config.toml
head_dim = 32
norm = "rmsnorm"
norm_place = "pre"
qk_norm = true
extras = ["some layers without attention", "shifted keys", "gated attention", "normalized values", "a norm on each head", "capped logits"]
init_std_qkv = 0.0445
init_std_up = 0.0445
optimizer = "ademamix"
beta1 = 0.9
grad_clip = 1.0
schedule = "wsd"
decay_fraction = 0.305
decay_shape = "linear"
batch_tokens = [8192, 16384, 32768]
dataset = "wikipedia_en"
Each number is 500 + 50 x the weight over its row's rms, rounded and kept within 0 to 999. Layers, rows and columns count from 0. Numbers have three digits each. The size before them is the row's rms in percent of the matrix's.

# layer 6 MLP down (transposed), 256x64, rms 0.216, rows 158-255, columns 0-63
100:463540468455490566526529449427507597544471486501549485564555418480408510551424489554568456524583582474514439538540510551435498455461451527532508512501502498435373430508523476550436420475507415
088:532475471508511473439617576545518494496520500537551453514530431528308525533542455468458512554486592487566619506487432435461472564458573525491512507497440438481535486499524491501506563540539457
095:456379403571507511545428434545520438481531478549434485489575441570509537525468522434606512521560510546467538507514515564460461524495454522593533506522470590558530453501433585548493442454483560
122:518466493524444530477447447490486517516455551439449502430501463575504475521506553418439476554500473584402485483456533630514509526486533400486380465502481559452511475614482511433451415434535511
104:438411481519496544420476410561459499449482453470536508548486451527441559515525503503511470590413488432349592528423484400467518495416476484466519540518565479476528517519496519514554522429495580
089:476499490554467505500511611613384466531529437549576577557514447487380504444517439504504411552519516539481468516572415484512480526548594538582482503530553504478512478501480508436523577447497472
080:494486553519538445566583489532503542430499449518470513533522421518422542628447491543526443464515594545577466564543547468545414470502501516497560452544411485560513453525469556473546584402461473
110:436440489594522506503445609467513522535498454481544434534455524516526515504552546486491507406552499533453497581503554550479379444567543465471502445566428446502513546504625446449497467513605540
104:501401522528442430415499464516497470517510507360502548439473474478514493586526443476479533513460446529530598497462439565578509453456498415558448519642481465447566452484472459520437506489516463
094:469493395635464378447398452568462509571490522511516499488455474562387502510522537464538453594549502547443536480527418502465563407520522461495523472426531529520511534489433482513479485470510515
101:477464510549500527519604466529555478537530446521518540467578501458462438498462515454469531462439532540470514571482524553477575480619568452432522451427468624426485548441546600488592462466519472
098:505523483468442454475453414577458491465520503528589500465511504453501568525480455466399495540470505546547507480453486603460556564511523467540522582488559556497510505532535573317516524457504393
108:486469470462493395480521489382516514503550493429510439588534473486483526463462403473575520514546536515400467505369578538489393471492517440455518514494493510397460499584554511550537538502550508
112:329509505530443572513457510524568540528449564504575469585551545555454530530541500505486504503458515586449553455462447471520452443467499451411466569379493476517513532593534461520513451527490475
098:452397401528519544496504512374454494514550458525487455567506504461546569435500559490445563453533450442581455479491592563533477598529464497498588454492520542477444583521449448468483522478517578
114:510530556516479540459478582542451587587433543560466545570572540534531534543478405463498520561567539549427441460579438512488535562387456401484529553530416462482502518474470503522559533489514532
094:511397470613552569535453531535573446521491519527473486469474434466459587505560473523481531575420549501533461482499577488490429567478489574448477546459443559502543499445502466568449504435391583
105:526462530607574360531499537515432547526546561426380461538545436544459457522522478504463407564500500579422489472465520556524452512572549521531595490528463528529480523513529505518519514507487593
108:392470467548490517477567495473441464396526503508530491504517532410542533623380520522524514532521446556525536478561410428579499481448503550492466448535442506415461488487560582509565466511449453
096:492430468542552495559491483562457528512472484410462410515522583453544498518437453529430444395553595522516529501510437545508450567569484551482472505523524547424538482529555598439470600473447569
107:540389455557465485449528466438472391509540497507486503573509488433460503460596406454444519551561546518484509498505528537462509535598525505543466471550562503576485499558461575572547564497369506
077:516463510530465530462556536430452575581448526520550455492500462436415509543515549467338400483498528521475551567551468531558531526553466502504522482532461575499422537496444420575609478501493484
106:467534484543625585506547450496578520549512499473522501504396492477501633486490591522457529475488424584489606423507429581453519521459491546481543509491477378501559469480482531535490519514464514
083:570494508559497566500474520474554543510531463556520511511530494516476496545374559491484471543523493483460444531493505479431508583478484466467530485399414485552491545468390455534517663554614558
105:567493452547449484492539542441429557477471573557485513506472403583519514497511542423494554434517575487451483514506579493480471454467567467347489486517524460540434517515519530358513538467412485
108:553581468640504479501564518562434575544444490520580498473564455498463354528470493507485533513461486441555525390524533523498526507553525526511460544528537522619508410482580538499513513480519477
107:530468504580470358438505523631499469452484497450508493488589543474431542514564473514506485465569547436525444539511520386536488524464479468450443507477551544573548524487423493488612477497430472
115:529468571461501454600508493509350497546527512501490530544413472467473526477523505435508401495453502452542439458481561573576494530602521465539559468473435466609467510521501516495523437550438588
115:480467509540569514540460510535462440523467457522520492608512520482472486532401457405429438373539477492477520503619421508514523491499489544503570583489510497379503415572557494512516522436486437
102:558472562535462500369550505436422483468498526498562515524446446469525455530486426413455577549450522564480481441547478508571437468474446418488443441492487534578477528504491483620470488416501421
107:442462443492513560558499524494551522538423465438528422490628505482505591402523558535458514484450452517518434452596470529545506422576476592443506572551455493426516528566515480544520512446558487
100:505487540584549433430510434436551460634438465459522479525603495420477530472506577479458584560564555484490460399531509473478472555545499483572520477497430448491526474435530513499480516587504422
092:381527498547365502523501515599413526450543509469456606522542535474454562549437454492538462609464530545441583533511541450492583485517412533522474500467485520505545485456413500525503496517539474
109:525509482439433488505591434479441516455476570538544397484514512565526520532581505523436473510427539526583512454575465519544497474563497510441532465423485588477344539537569474488452568512459468
100:455430465547497549493463513596368465545507556439531430571469483514483443515578401486463525505503468449444563553521507599402498543516562453542587509470468523569481431504498474512520510554564548
093:576489542545473466465512447487485501467546631522478488530474515487503510639425478457456566548475523624425447534378436442507518451422457477507459564503456558476518473505492495480432572481527489
068:565508549457476585428420473450560470450638490553457507519476517487525495424423574499548561462511405420518485556461539535547491592409490518483531546463522467486475573528510505495520551520573578
099:423555427517447490601422482499488483545429434515500509568495466474489557598427445488508485559506476486502514455591380496481438437513421576482491505522601480470499495596510579584510495469503501
097:501500384642533366505431483450492452541431569508483546531549429475459547553482501427404554567484488559516468514533487482511473486525476521513507543434464495490532465500500493508532652461493519
095:502493441553481500437543505486545472523468550455604459526571422568558549566469494469548532520482566522452551492514466491501483382456395484414540549434458480484459565443589524479505507495621561
095:429428426571446533425471553579412491495495451560501443541463540485434534449479434437450493453401516548476483564530514606463481459557525495396520488476422424507440464500498536463475540554541470
102:484479475558422463498497487474418529581477523478498500465678498520462473537465414544467504465492522467463476517503463407445520553578520536532498549504494402595465373516463454543550432481514469
104:485501480484545555478470512534486328467501543529467400507543442467471531525519521511478487520550490509481421456512486474476525473401491530435513458517503510543396426476530607381498488510472365
103:408466495483562430471521522432441502498529484403468412514613468429449524507523407448454482510456488561455545507507496498472471621460524474486498509537609486567485479504477520534538504420434615
098:532468481521484494580479462503428436503464479492544551441461513496530481501418362468500432507504475614592501501575517405492505464525433459609495455461550506484478478563505589465455560483594448
087:585542573512441513522417521470411497449461521432563644539521469499437511448431560478543417498476456441525496474497471582400474501584459496523438550488474458465422466531507511532456568508522452
112:452521531581498466494572480462522498494499504567474458538495494548486415462508434496572622448501550493514524516539361375478568429445489442485479619521555615505528516509472529521523487459501505
103:478572469507507464456552471519520441422502586483464509573504475513471491446511501461620507500514567559391524548466485455410497504446457593477476529500501528438437399486535410457475519578395445
109:462485555539426421487551562499484482486532493439512479569559484463524501502470433470549514468489499571506415417498577414550449506607475527509564491497603525525447446486618377437526485456506496
096:534512443526393460555452539373470439578476426462502445468509411510401501553456477517488359528489529512491505592493506501411463496499509443461469524495435609538518536526576476489525500507493506
100:504464476436562450456473574499442499510492485442501454495440521508468471486517421479502443463480573484514474494627430551448509428451375522534487571437534464556396481473494459546471611597477475
091:474500510564474393615446486547447504522511504436529565611536531466520457497565443501435497498489427472529560421500498486505440555560582388489565570585553496517491436492473534558511538436526500
091:542462462520466534481488511555518598462425550441513462550562500482470486557415546468452592493523470534597579488516437427426492534513569496503508421460467448485380572475502424524495530403455456
098:533513496550557562515580422566447436524495621559478447559505483426497514524470481522414536506487532555517524516495583511428546434511447457585540498630487501566435522525430562466520556480557534
094:457403411533457521605422461507562482560503469544490499492500495462475455408480579573394462463577515504540572507570477529468440489485457463589473506563518477432421507495503517541563537444418488
113:544465593552508487464419514449513596451524563351502511490500511501502460577588537539526548561492466521572482518530429498502453432473555548607515537544518610473518476411480514541538501491562499
124:467473470510470476420555577465492599498467521535583464517449491531532420497417550503539536443562451510479487471512499490504510520459541536484559583444568452540498492495532327485546402523605457
090:533488566574441475476449435459443398450526452474525539446414496516476499577562467500593530589473481473561408484492461535462602626455534521491483523516445463552524584443460457505483553481485505
089:508368564462488515465554583464559435475510559531460486525539449424451548544537412455465532494489633438502538536540492483477492460514480551568514505548555556500415574517581499516533535490502608
091:466478515643479546449433624543534581504590525475527501492434551508462496524512482449435504521486510547460489495420580456520516445493551495412468501452550565477474438507534577485479635483498462
104:448481467573591494491511529540534545516499436417545470451589456515390535525561472467620511516560522495583544535516485504515471516556476465455477497557453490518481482549508564473475668406504517
097:521478536593543470474514481493512494423528523415530451538481492491502395480510535548443480454505508546433374531419524526546447569464485593569498491349405498443459546515485533483450520439488475
107:519520421537483483557500478493463449474460473489598468485620482398490609469480429494441493570458466507409483557481580533557561528466509560464508524526486472447559515532515585462477574553385483
095:472436512512488446497575463438488529454524554490557533432464518459560594474550601453477554453454539545548542502601512538557503493463574560473534526634508517558517536486427535401539581534538502
106:488463488524492471487479457513499543482517518520549435475499523434508550551500488544560547505424568530481491589475498472483523407589500376566457513449391610495496468591472506434485472457628429
097:497465439543481422494466586420492495437586635446495498579519477454561464549481464429506503558566494595547517523478480513548475511492479511620535576429455584477513553487499578474434523513508511
099:477402504465531529491579492536439483596527507499515462481559501492455458520529459492409578543530503531500560516548516506514452485523532614478561442466428628564447487451534482459535475494393620
095:493492462541503487463474509567471475435508470482587586429454461426413467502495433490454445554474358550417481495529450497553531454458536480519517490441599398568496441470492469416574501517519463
094:535426435448484499550499555573509477516445493452589447447466377438455546526505558424473565498473425613523439537486427475516427502514473513522438481530437529549493518585497499536403569514538528
092:513540575579472432568463591489526550455544520493467555502420448526482523432502513500494511567481555545458441600518575557505467541451438460512471492573536495506534594506443435461481471541652538
094:449455483568581467563560495420605417466427529420535427460561504487403580571541517448493532608544587493414483537476486523505524475545482517509570475442481501449554494539489507554526547511525513
098:419493524432513447510468527602429471479553523460545567460515451406490464487520398610533533516517568441500548528503479490403609496474454467448491467499569526585535464521415420516501460517459528
096:489489445465468419503465532493469432485519502447413516590597398485469569532551417470473531621465481492578394524543502502497508479481523564484524532463431441549500457556538565498507466507585584
092:566548518481478508524530484501526556504510540503524566507540533482509484449522550479515483515520530548497454539504450495483550568487499459493431508533517472454518542561521487458522795451498558
084:518506529506447554560519530620411517571517436536546582446517553493378496522567544438467406435534545509551453504482468493477472495482395512439450515414576495482531459556470499430510524445482453
102:470496452485504579458510501636538462527427463525525480567590470556446544506564458501563590515564428545528569510455490416487503420516537560538578503469476558378464493471577455510490521473527465
117:444496379545451487635524465516524449500409487564523463513476507485462646607539517498404557528423483507446454478442474467470523531487483566509444469488543548510517569505519427522532559480489472
115:522468499545555534481528478515584572541540460456445479567532470486477449554535509610508583519487566582494529526457521498399465460519398473457402562567407512571535540476442524503541481475593450
091:432495511592545477567515535461470549456482608431541498552521487565508596516532523422456493641494481559501544543435481561515563507550451532530443553490430565493479579501532429550479563512515435
101:513485516543509514494437516561501496465400564539474437439494501423466473494496531404529481526491568612443542564632567524419432540487422510516421440525469530603481485486475567534483485449454476
092:461496381510454487436537466502372529451436542507546461594549488425511565519476527416438512547501493470491496540522500508448566508511418610499479513544507415464554482627500528498557541511436512
115:549449516527506390402507415461505509551526450562521472515560450558545528482564524434514502512433550578415537434500521530516493514557573502490528471460427540501377571466566550574458502454424518
103:448479581590419569523541490469545597478494508440500586563517490520522525475446502519515514524416519486507474503598527486498521532506505534534451517346524401526558504523480472543559632505441451
103:487496430573503562380582489412536497520534442554437495462512589463538552536533512528446584534389487465453547507428439580480488496507490506509467459516414472519486526478573594521445549491501417
095:429443453541540493557482527501476530410480553497552498447469477439437505436555438453577572564541473510426441504508517564425499486432547491523621581507556488509493457479534558408566535475516399
104:523450481510456474574532496466499504431438435433487552509498474471472616531430489455520513447375445441434483451491524479499565590560410551506529541417482452511423540508565465540542606465520485
074:476489564494503457515566563477597471559493465498527481442532502538251554542527466442500499491449516512487496519436498516477440457480483517425478483498476546491498536577481518514548620533475497
105:598432458533534470487545493587446552494449505431465499497464529522508522542447460502445449575451515448457455531484468509480565497502587453493328479487466476476548514547535512581530517352548491
109:432595484557490555453567519479531536499463433457478440434465407425433581555529461562509527610463483428483585509468465518560515535455494534476403520465493426526469462467417492434433478486550510
090:572531470536518398554524493506450524446494495527552591511581555375607549439504505502465517458511467596453523536455443451466502471518492495444486469532523506527498530517477517491512691559491486
098:518441488555460439480557508524492453495555526503456510589627489487519476540469424522495505522435537427441413550491496505527473553525437394538579495469411509483483486636491568415572463514493465
115:477502426509498493560596444436576497510491506502505459512602489535470488517456459485468477598637575516552449526517585406445540499471495420505538604465549531536443444471506566472574467536500521
084:408444481543524417439467533572525588537422459550588492538509440446384538471503495459450557528464486527458457548508476532468549567469533541488487477445471629481493520571606503511495586502507485
098:484423478582551483516475547522450540467514473474528481532509436511374523496491504470563485610441556454440505482533528605507562473455459466415446552586464464467397522523548471482526462427605520
119:557494510583430541562529516560386487496452538506536522505499452432520484483386453506473340473512486494418498491540546498504529555472531441534443480526472449561450431525516490382503568515440552
104:505463428470496515564521435511545470445453552469456586445484497493514527454522514471507396513612576540556530432489569643592472546483458530567540516556480575537519437510475482523467441475420475
097:509504528500371490504487592475536551491464610532483466562506522566440519508538402506474523571473444479471492465463523524568505561432513549538513449574449617494418519410470539556526492408480451
110:421523462504448557563501502485453495486566539448513495527579386489493573561527518492514549462543480566549500540506554508510524574383504612443532520399509442476558470429611483541444500502515438
# layer 6 MLP up, 256x64, rms 0.219, rows 159-255, columns 0-63
104:422429509528477579440460491564524492510499469522466476435535450616502512464450501567548486526417463468553583535407612456473484570534508440495532490494528582516507570565492519521462452399423546
093:508479507499560534568500446546436603481488481537505485440600494506563497498484467537476475502558546439518481526564516455608429513328508476601549467554507471521445549450489551470506491451545591
108:535450550525529585470519533464511569571388368522407512457588526555519443519470499465468492490455543485498425488450515517555505509505500500459610442540467557546510578494522517546519405581557453
099:527504527477630602491565539493518462528495525477484490536534570521585515511503511542410549570433430571566501495444578557546447472573483583518406521451518520544513567511513546534596457512432501
093:457486533495519526581513545437525466482543464474542554518509468573509385488495475522472537542464475509480401470598619473475424520420555551556585558511488492499488538519584431583538451458590547
091:399470504413461490523435455635575538461487508453504443505469566511594485528546454525519456555477463448545533537461528557599574602504446486549532536463465566559509504491433534447447481481464552
100:427418582449535480552584515421580540465489557548423524518563467527539446483507449448531542507583476461575613436508467583521549508441597553518484484549444515489523494578546509549507450500464496
100:444521554531535536477501493436407490455481472467423481580508474537610560390397405425531503541528507469506530412488576503501427423567466522467435474495580567545495531505497524526537477508527564
097:486471452545513478459521463560451441525500528502437546432485538589493473467394505520506570560548552459515499486575581507524490540392592388467579537494574490478536494517500440600440471594501497
093:479472586511507484499485459534626455576504592478471443487521488493544552486534549455572506533453632508571528546428526626523493486529584505523505554489507598501479487526515517478418425576475538
100:568420419489435476537495430566500508470441538503504584481482548632535537460507475519491544611494470538472476534488525521531560535484478532477502510565526417410507562501600595501430427489577472
108:520446520501498454481457464530441507408514412464505437550487450561598485477606401462611572441433554579480550549424539540481468482485494457487537484562424459426485526496463455539494489553450485
108:438495532439459500551595464460541509504581575466434446451538552536552515468499404354453524497495489565600567467501543479569460518493506498456468448471538522532560530502610482468543433500531564
104:491495491505539491515514531604525602447496480425528457506548480485512497441455473452564520466575558462531474405542580557483474488506409589478497507476491465441371537540430559527606476589488461
106:461556571452544414463479490522455486432462465390512472483487483568574449478520493460532493550456523599462474520507538424453566524449580429488439524589542410473503556483622528492537507425534527
097:542471474494516518453483496449560460437484526485509517470592502485500578424448430507573524533513516465385504557387584526488480493522517415455512492445389552537519570474569610486485411504546544
107:517493632529606505568547463500436457550589518514461513465564520583573444479483515457502497483507388592526457456503540396524451555490469468563436518563562474413504508490462463501460477537479542
106:420461503486603524459513579499422545459590442429507485525483540451530464515406500450523571485479586559493400449442496473576483485456506451497384548557432493513469515457497546503466429512526417
098:457424497441469451483437498566538567487579524482434485463491587599551507434534469596555501539537512472560333422517410539494501473505499523508509487564565482542592512519460512523519494454465519
096:476445463471490495500562486436528586562497525480502584497525522496551419477452459585485522424453524532486481522532499427536470481426478472535508499410637526439490612509532531583567444619524518
086:447451451531439497501492463597474521502575464484474462576517536549520438519508511534647454564457443464558511506533496446450512599575429473484439568521502431508437499543543442520414425422496525
101:489502459538589470475555547547520528527486532495479525422455546512533430418553518363539502458482498504544553439500479453528473481469499491598534552586566391538521574434599440481506427564470492
091:454488579616515482515451408613417402448534535436503496528528431485570464510513445558530525482447511456535426537520469544589493464534499487430522547539472518460407465520392499509448511525482452
095:475466440483544463610522491481476615424474445483458537414588518623531484395406518551525498430547455513470539409491481454518495467492477554504488533422485532494475497516530467438553414465461510
100:565436509558528514540466491424590563481447455481419446474592545605506477514448492516488532452432429443525493510452569445572525513517621437498497466499536572427446448523491456484561450553546528
108:482468492453589470504511440525555560540503512549460392466498523560524471509531560510475538494488476420481501493515467494547415580547516478364400597551514405419594515482474532516523426456485458
107:463541585523505477480417441471384510447453457497485508497501483544524502493380516484486542553494488453477358462435455541608473509534537416545469546434469507509526532384514527496462450571533452
116:428512538566548431498436430570586536437504525507457504482493453465548560405505535505533539540454512502494402580463547500536577488420515531416565602472570502549522543498506552468595492520485577
096:504477582479509530439479583534438498500437519467534477522466534513483497437486482426559521438366448414468439545515471476604548469510488522539582467454525540441490620585481550554513429527491429
101:533417514440537552530492443397581422508427482500485525474507424547474462516442515389550531514448499517521532523482569577612403538465578523496506486494516451475554578459576490472550491574442499
103:487449509479520496577457533456499461526494535487372485483520534508516464509461469514499499418428468495578431475419573367513499532525534440485512419364506556539508533590567458409497445467513511
090:507451488493564481520409613472430538445569450476463574494518537613551463521529544489473563543441476465459480439458555533496526474473513560495513427493507429482506529584480439479394446428608535
115:535468561488481440500490508532531447482445549490482460535564402488571469454472475531585562594441464528544489515491567526624448520496501567518516549423581579480497508554539621488468510593528442
094:491542494471495510541527578437474534578492455451459444472602519492545402491468455535525483537507515492547459391476433489437496515461584534510593463458543483555575501607523515537455440555631508
097:409487531491628526520420563602423554438482465495458426544504555458524592523517469545528496508451583487538493505506442565516502474538477591535533637553492535513476484548468462486430438522509500
078:492490486631493440617519512559465582490393544500536538506553462452484576519510425483482487492546591549450605542488448547467523474538475550500508459408485492509465507556537538499571534539420426
099:532487464496506481395407503586540487446582582476444489560532562525568573494474442576450525440500511463453520410423516517582447483567530472429434505424490508476483491577527511570497439437521461
093:532521463550473428459462520431466452528527462506509585485534497626535428399474449535502602446561435466505535442421585459514497518427498421490471511547550493455631486506471560446481502519510525
102:527404546503442460465504448507531486464514494538525470587609490595564486490472395464516521435565528471537525481550521531512475605484451557415455510488413508509496557554421415491556505496529608
096:452491509475451561436568404484539472429492571502431482482581456514509530417503529562463532528434489414454539522517522579537402439476575488475592515522502375440577543515466481531505484511443554
102:537481513461546501535534469501480448378441445509503554487499487504560450470480413510399537480471415574527575498480496509506465505521593413489559552557352478467537538583452465517555456448527449
098:485499505548508595565535574488535583417543464521494474478554471508555535469562470557436497535502515548472591485504514516587413492457496487475545435559463430435545521527537485381510384481392501
107:495499525495555531451475550543551553520499543464427526598480575512509521449563367545542524457494474454396538492405574530535569479560489451464434547429483490468561565499415454527482490484573431
098:431442492518596562497477392398498519466535466421464495481419505476564470533520501413512576463416473610499576474521499527593493482519460504539457525544515507474455517401438567546471518518453439
105:442494534579633597427492506509494448413545507430444538408525503522507508488521375532523607544461477576458467473482497482507499424455499478483502551563449519545472506469565583486548502516440552
108:527462534526576552485545470554510520508583408481467509398527528564521552451417499568452505511496529416546462503397579462464507554508478459505490518500498539525556538426524528568518410485630410
097:478466580559594565463502541576516507397503505427478455544488557487510528473549509536492504566543564481483482499389477549485543519562509445434501462504486548506462537565443601496478416504450350
096:480491548576488504489458432472596451455465460494448570459515470473544486484519443509479505531551584512599462453435463518561604464541515443435505491447491572491440584382503511498543411542583442
102:462426443616453512401509509428524477414516445504534491511505431580533454449455493560555539435469452531502506450516506478467468467544557489543492569420452522487472608467495557485549384465583526
111:489405504487477472542501573518495566458480548456476470489533470569549555526533493480515600561543494526476598536491632608539500564487532490563540519439452435532480511555457586412607516517535486
087:484435559428481525555517510429540408478527543525426515481479554488539445485542444653531580564501420574498515487475482537474485473502502626396519410537464517460502511498457424467434513499508523
088:520456442445554546491411450535482553467511370393523517453446514506518552492450499597562517586392527461476496482477551472539437433443571530579539501531458458483548516480480459475432440454486455
097:523497452525535550481419530535445525461399524425488418543488467466546486417489494551494602471531490546491444483486442446539566506561573422454560544460612456508541492502416469451430468540597529
094:505501553411566541573453398505541427465504562467404496468542593478531577467585398480513533542474465514413495501430489559531490484519506399525560483504446506463462516450529487623471477496502465
099:429527537490557468441577545411531547493521530564458531524690490485598531462476479506532530544492521556512456492482453505529483392537520448500608474557464478512507564537473481546535414531540530
140:501442466580580582397589520481520469495544561411488412441506454560572430480521510549580546504478514480524507453528508582466531566378531545549560517503553565478511531510549445491470442511538524
096:398458531550516496509459554514520547406495529504487421483527504453523500484469439490466549499408635459442599503600555489484506518535482523500531569493406433510506483508432591497561512514491383
087:433444523436445559493491494442590448442485441422518470559449501478555551503580492479530448570419607491505524469436520536512532496461449429552501514553534506474489538455565558396392461487575528
107:553380501566490560436365572489499534450570494441475448535491537547509544431547505508463550506518519576555445446411573461565541457466536491465498572504569429417500510484536546518452532498551479
124:454391512511556467518504496560442487493475482441432426476564521516532544522448436439507519523460423467468435481501429607500530595428588424450451533499469538434556572588447482518541523509456555
091:500435487444487523491464524567537601393452485437491560474523458510532539534471402549543565460543455537522481393560427517543514468521510507569487466615478530510523555491463593459464478470435607
106:550480502500527465471461457421483442539467495373495459588537465505561463480545501531594540458496456488495468463457532560587544427490451559601496526534499526456566602416494553569419473458445466
097:465453528477477556489471452632541543485494480573466414530499467491511570501504486483466495546429514512413584548411494539598511580525492431514454577462600457530539509513479578585453446500554447
104:522451488504523513593542429485461402413515515477527534424501515519584515511476479495522578419419415472547594515447461474420500611567546521589546458492421555484433501472517530522481435509513460
097:430463470437608547540428577556556525536414524462508403514466569474510553544529522476483545395360427486513517457521477501505518598506554458540508508489472488432532542462535508580490461530558498
096:418538602443480458452534524512464494451531416442483468435508488501550557473573455439565537455437559566490531513533563515519410531455572436464442558531473567479486499455400580482566486487562563
096:523479593512569485450531535479520476404568508519497465446583491520521428492433521513493506529396467451479487489411509461511445593620500495431618552431471521518550486473501483445495442429586520
092:472463418488512567486559448544554560424513359454508517497484465489530430466553533484509479532448601495490482439551461511559480413535478431456582463493464386459543544489464478579547414507476466
093:400513495480500463557509434458540495434535476488380422503526489542497448535468415469559428520410454417411545404481422445588476489484565491495508523574465482463533523475470469476505499601450491
134:445472504505535534505528430521521491497500507431472448555536549608514434482508401506552474592504579484543566526429509596564394589416514461471423563533474449450526570465474506429491506483558485
096:439480604465581525520521455502588501520432502546487568431577537516525442472505540489494505441424521606470556464465532521556373554566579445480540470482485548525522541446486526468443472508562405
096:504513459529546468519544480406468455455508517530486498571523387528556500416450545491510517380437555521510495518467560484513475426543462513549559629465472504365529504462457576435428466488532482
103:440443435524431466440486484554516566461465559451475408512580547481554484486524370429570541504500483504486409598547481456491532584524514491441502486474512489508501580488590500540514553452606547
095:579501551540473538475492479516455553536541549464520411555498536569506524444591477389587558555506452440586503523446482507462435467440447468535452488465531407418560589539486445516540440490444478
099:496525542446494480397395491530509540484509467546414460476467551560520468495504480507461474548380467457580437464440557443506545433481518435468536555383476512491470536420475517635454475524536474
105:473481533512570484463465561484480530531547525477458511480556528414553483525470507461588546511458430452420508512503426466533530446554554499540493559547459425520540657482552522523398365477502447
104:502475537454525448589437492470466522481461553434506456616476553530561568476544536560388508527457573479510489467525585533533519488415559508489476631551462554435491565548493576494557460560502515
095:544510538539493528519606540537458532461542425545499552516586584541562522448515420430477560599635454581554515488545534473531451545515407450517455458455514475540475553517457525453558449495510482
094:550503541469592460500496600519507495570475533530443439547559587519514508423524505517544482524550582405551503513493567583477493502488406459471420450448483456520478611536564525492536485404568442
094:427467463439502546429423480441423487414545479496486505542488587582568456426602503443520543543550478499541422484462542515436450477498424457481471458522453409485464560455528542498484467434519600
103:485482429490542503524573472479416522510530536541403540498532465547592360530399535427490525517540545521443439461516495487572473467490638473450510471465549490516519567535514518471580458548424525
100:387443563439620467475521496470446537523535531485491580483482541528587491445612453421497583573499494535563481487461513511588379465470475436475464500521516454490472549540504433517454523475498557
099:432471538413553460481444501473473391473444529416448509530470481489513490480431454539621545458475427410484507564585579499517495523548484499449465480516458487430515610522479592410517502494493444
090:495461419471545539566512463414542526449448529511470435470526550513519448414561509561454553519530531500488373438542531475559457455466638536439449505498421472520560513390490473452492474573510517
105:511485515485532479572468462456461411452490475518505418562656479524563473490432537562504504457439523552540466487464484538585580545454559500538523535457563546414441556443538433562564496502562449
098:405513486437514504499563452566444491543507512454502453452524517553502404486478398517552518571496489389521542455445515523609466664451523498504493574528484444477509558465486519501569537499538573
103:438489517452569464465568551514454549446469472432514441523510566509489466473418544443498568494475480580506408551471507554507543489580553511537504598475502465512467658522466529451565476501541615
110:425455591509532524500506462521481468422459481517454459558451471528537458460541441503443506481492552468533565417560415594539526542478543421526449496430439530526421480549522522591537393580519421
098:504464524513536512500429460608515451538551414455489418460473511510505390369507505546449501476520574419497544474505520573551419551515476490421443503430512449475541556448514544495407527501584515
098:498476458542466431495524487480557531496492538495511567581475558570572490536538488508480480569517573369588455506532526560517456532547513480443521512552524423513684527559580518522500458563515466
119:497504516519504539562537512457553468478421548399496451476502529535592570400509533530480490577549486563571522562378542550494498467515591434542483533484455462462431479489526572580546437515592532
089:425453433452567469474556450447576553508489468511489510529444506585516491506436464580525560492594509439482532408521566537479509510557542492528481505362640497479552470518464565585513478520486481
099:488435445524455481499518513512513478510421462456484397477577587543525501460582471514520539491488461432550536547422442452479434543562562527506493497439455543447580464532534534601608451473383483
111:496439557521489599534460471531485465501458455449476579558473571522608517459499522454484486568479485481555624434466543474496418488515529533477554501598433431413492530447441431534487438564489432
097:522419510447548550519475527507548566450510518523419425471443564455516391455494465524533550524397495505430519563476540451421446566434569522527451478451514399435551516522503460436435496473407499
095:553467540487585538399504527574474558475559545477497517560457513561532549524462465489555595480403535544506451417599413498524425492480486452444495526482438503471398487504541501532550452577515409
103:491473509499460512581557441479545576359429411546403539457567422537518506460472451445486554488463466535406535468574491509544474528469512559504531504483442446473600491490527526508457427592487474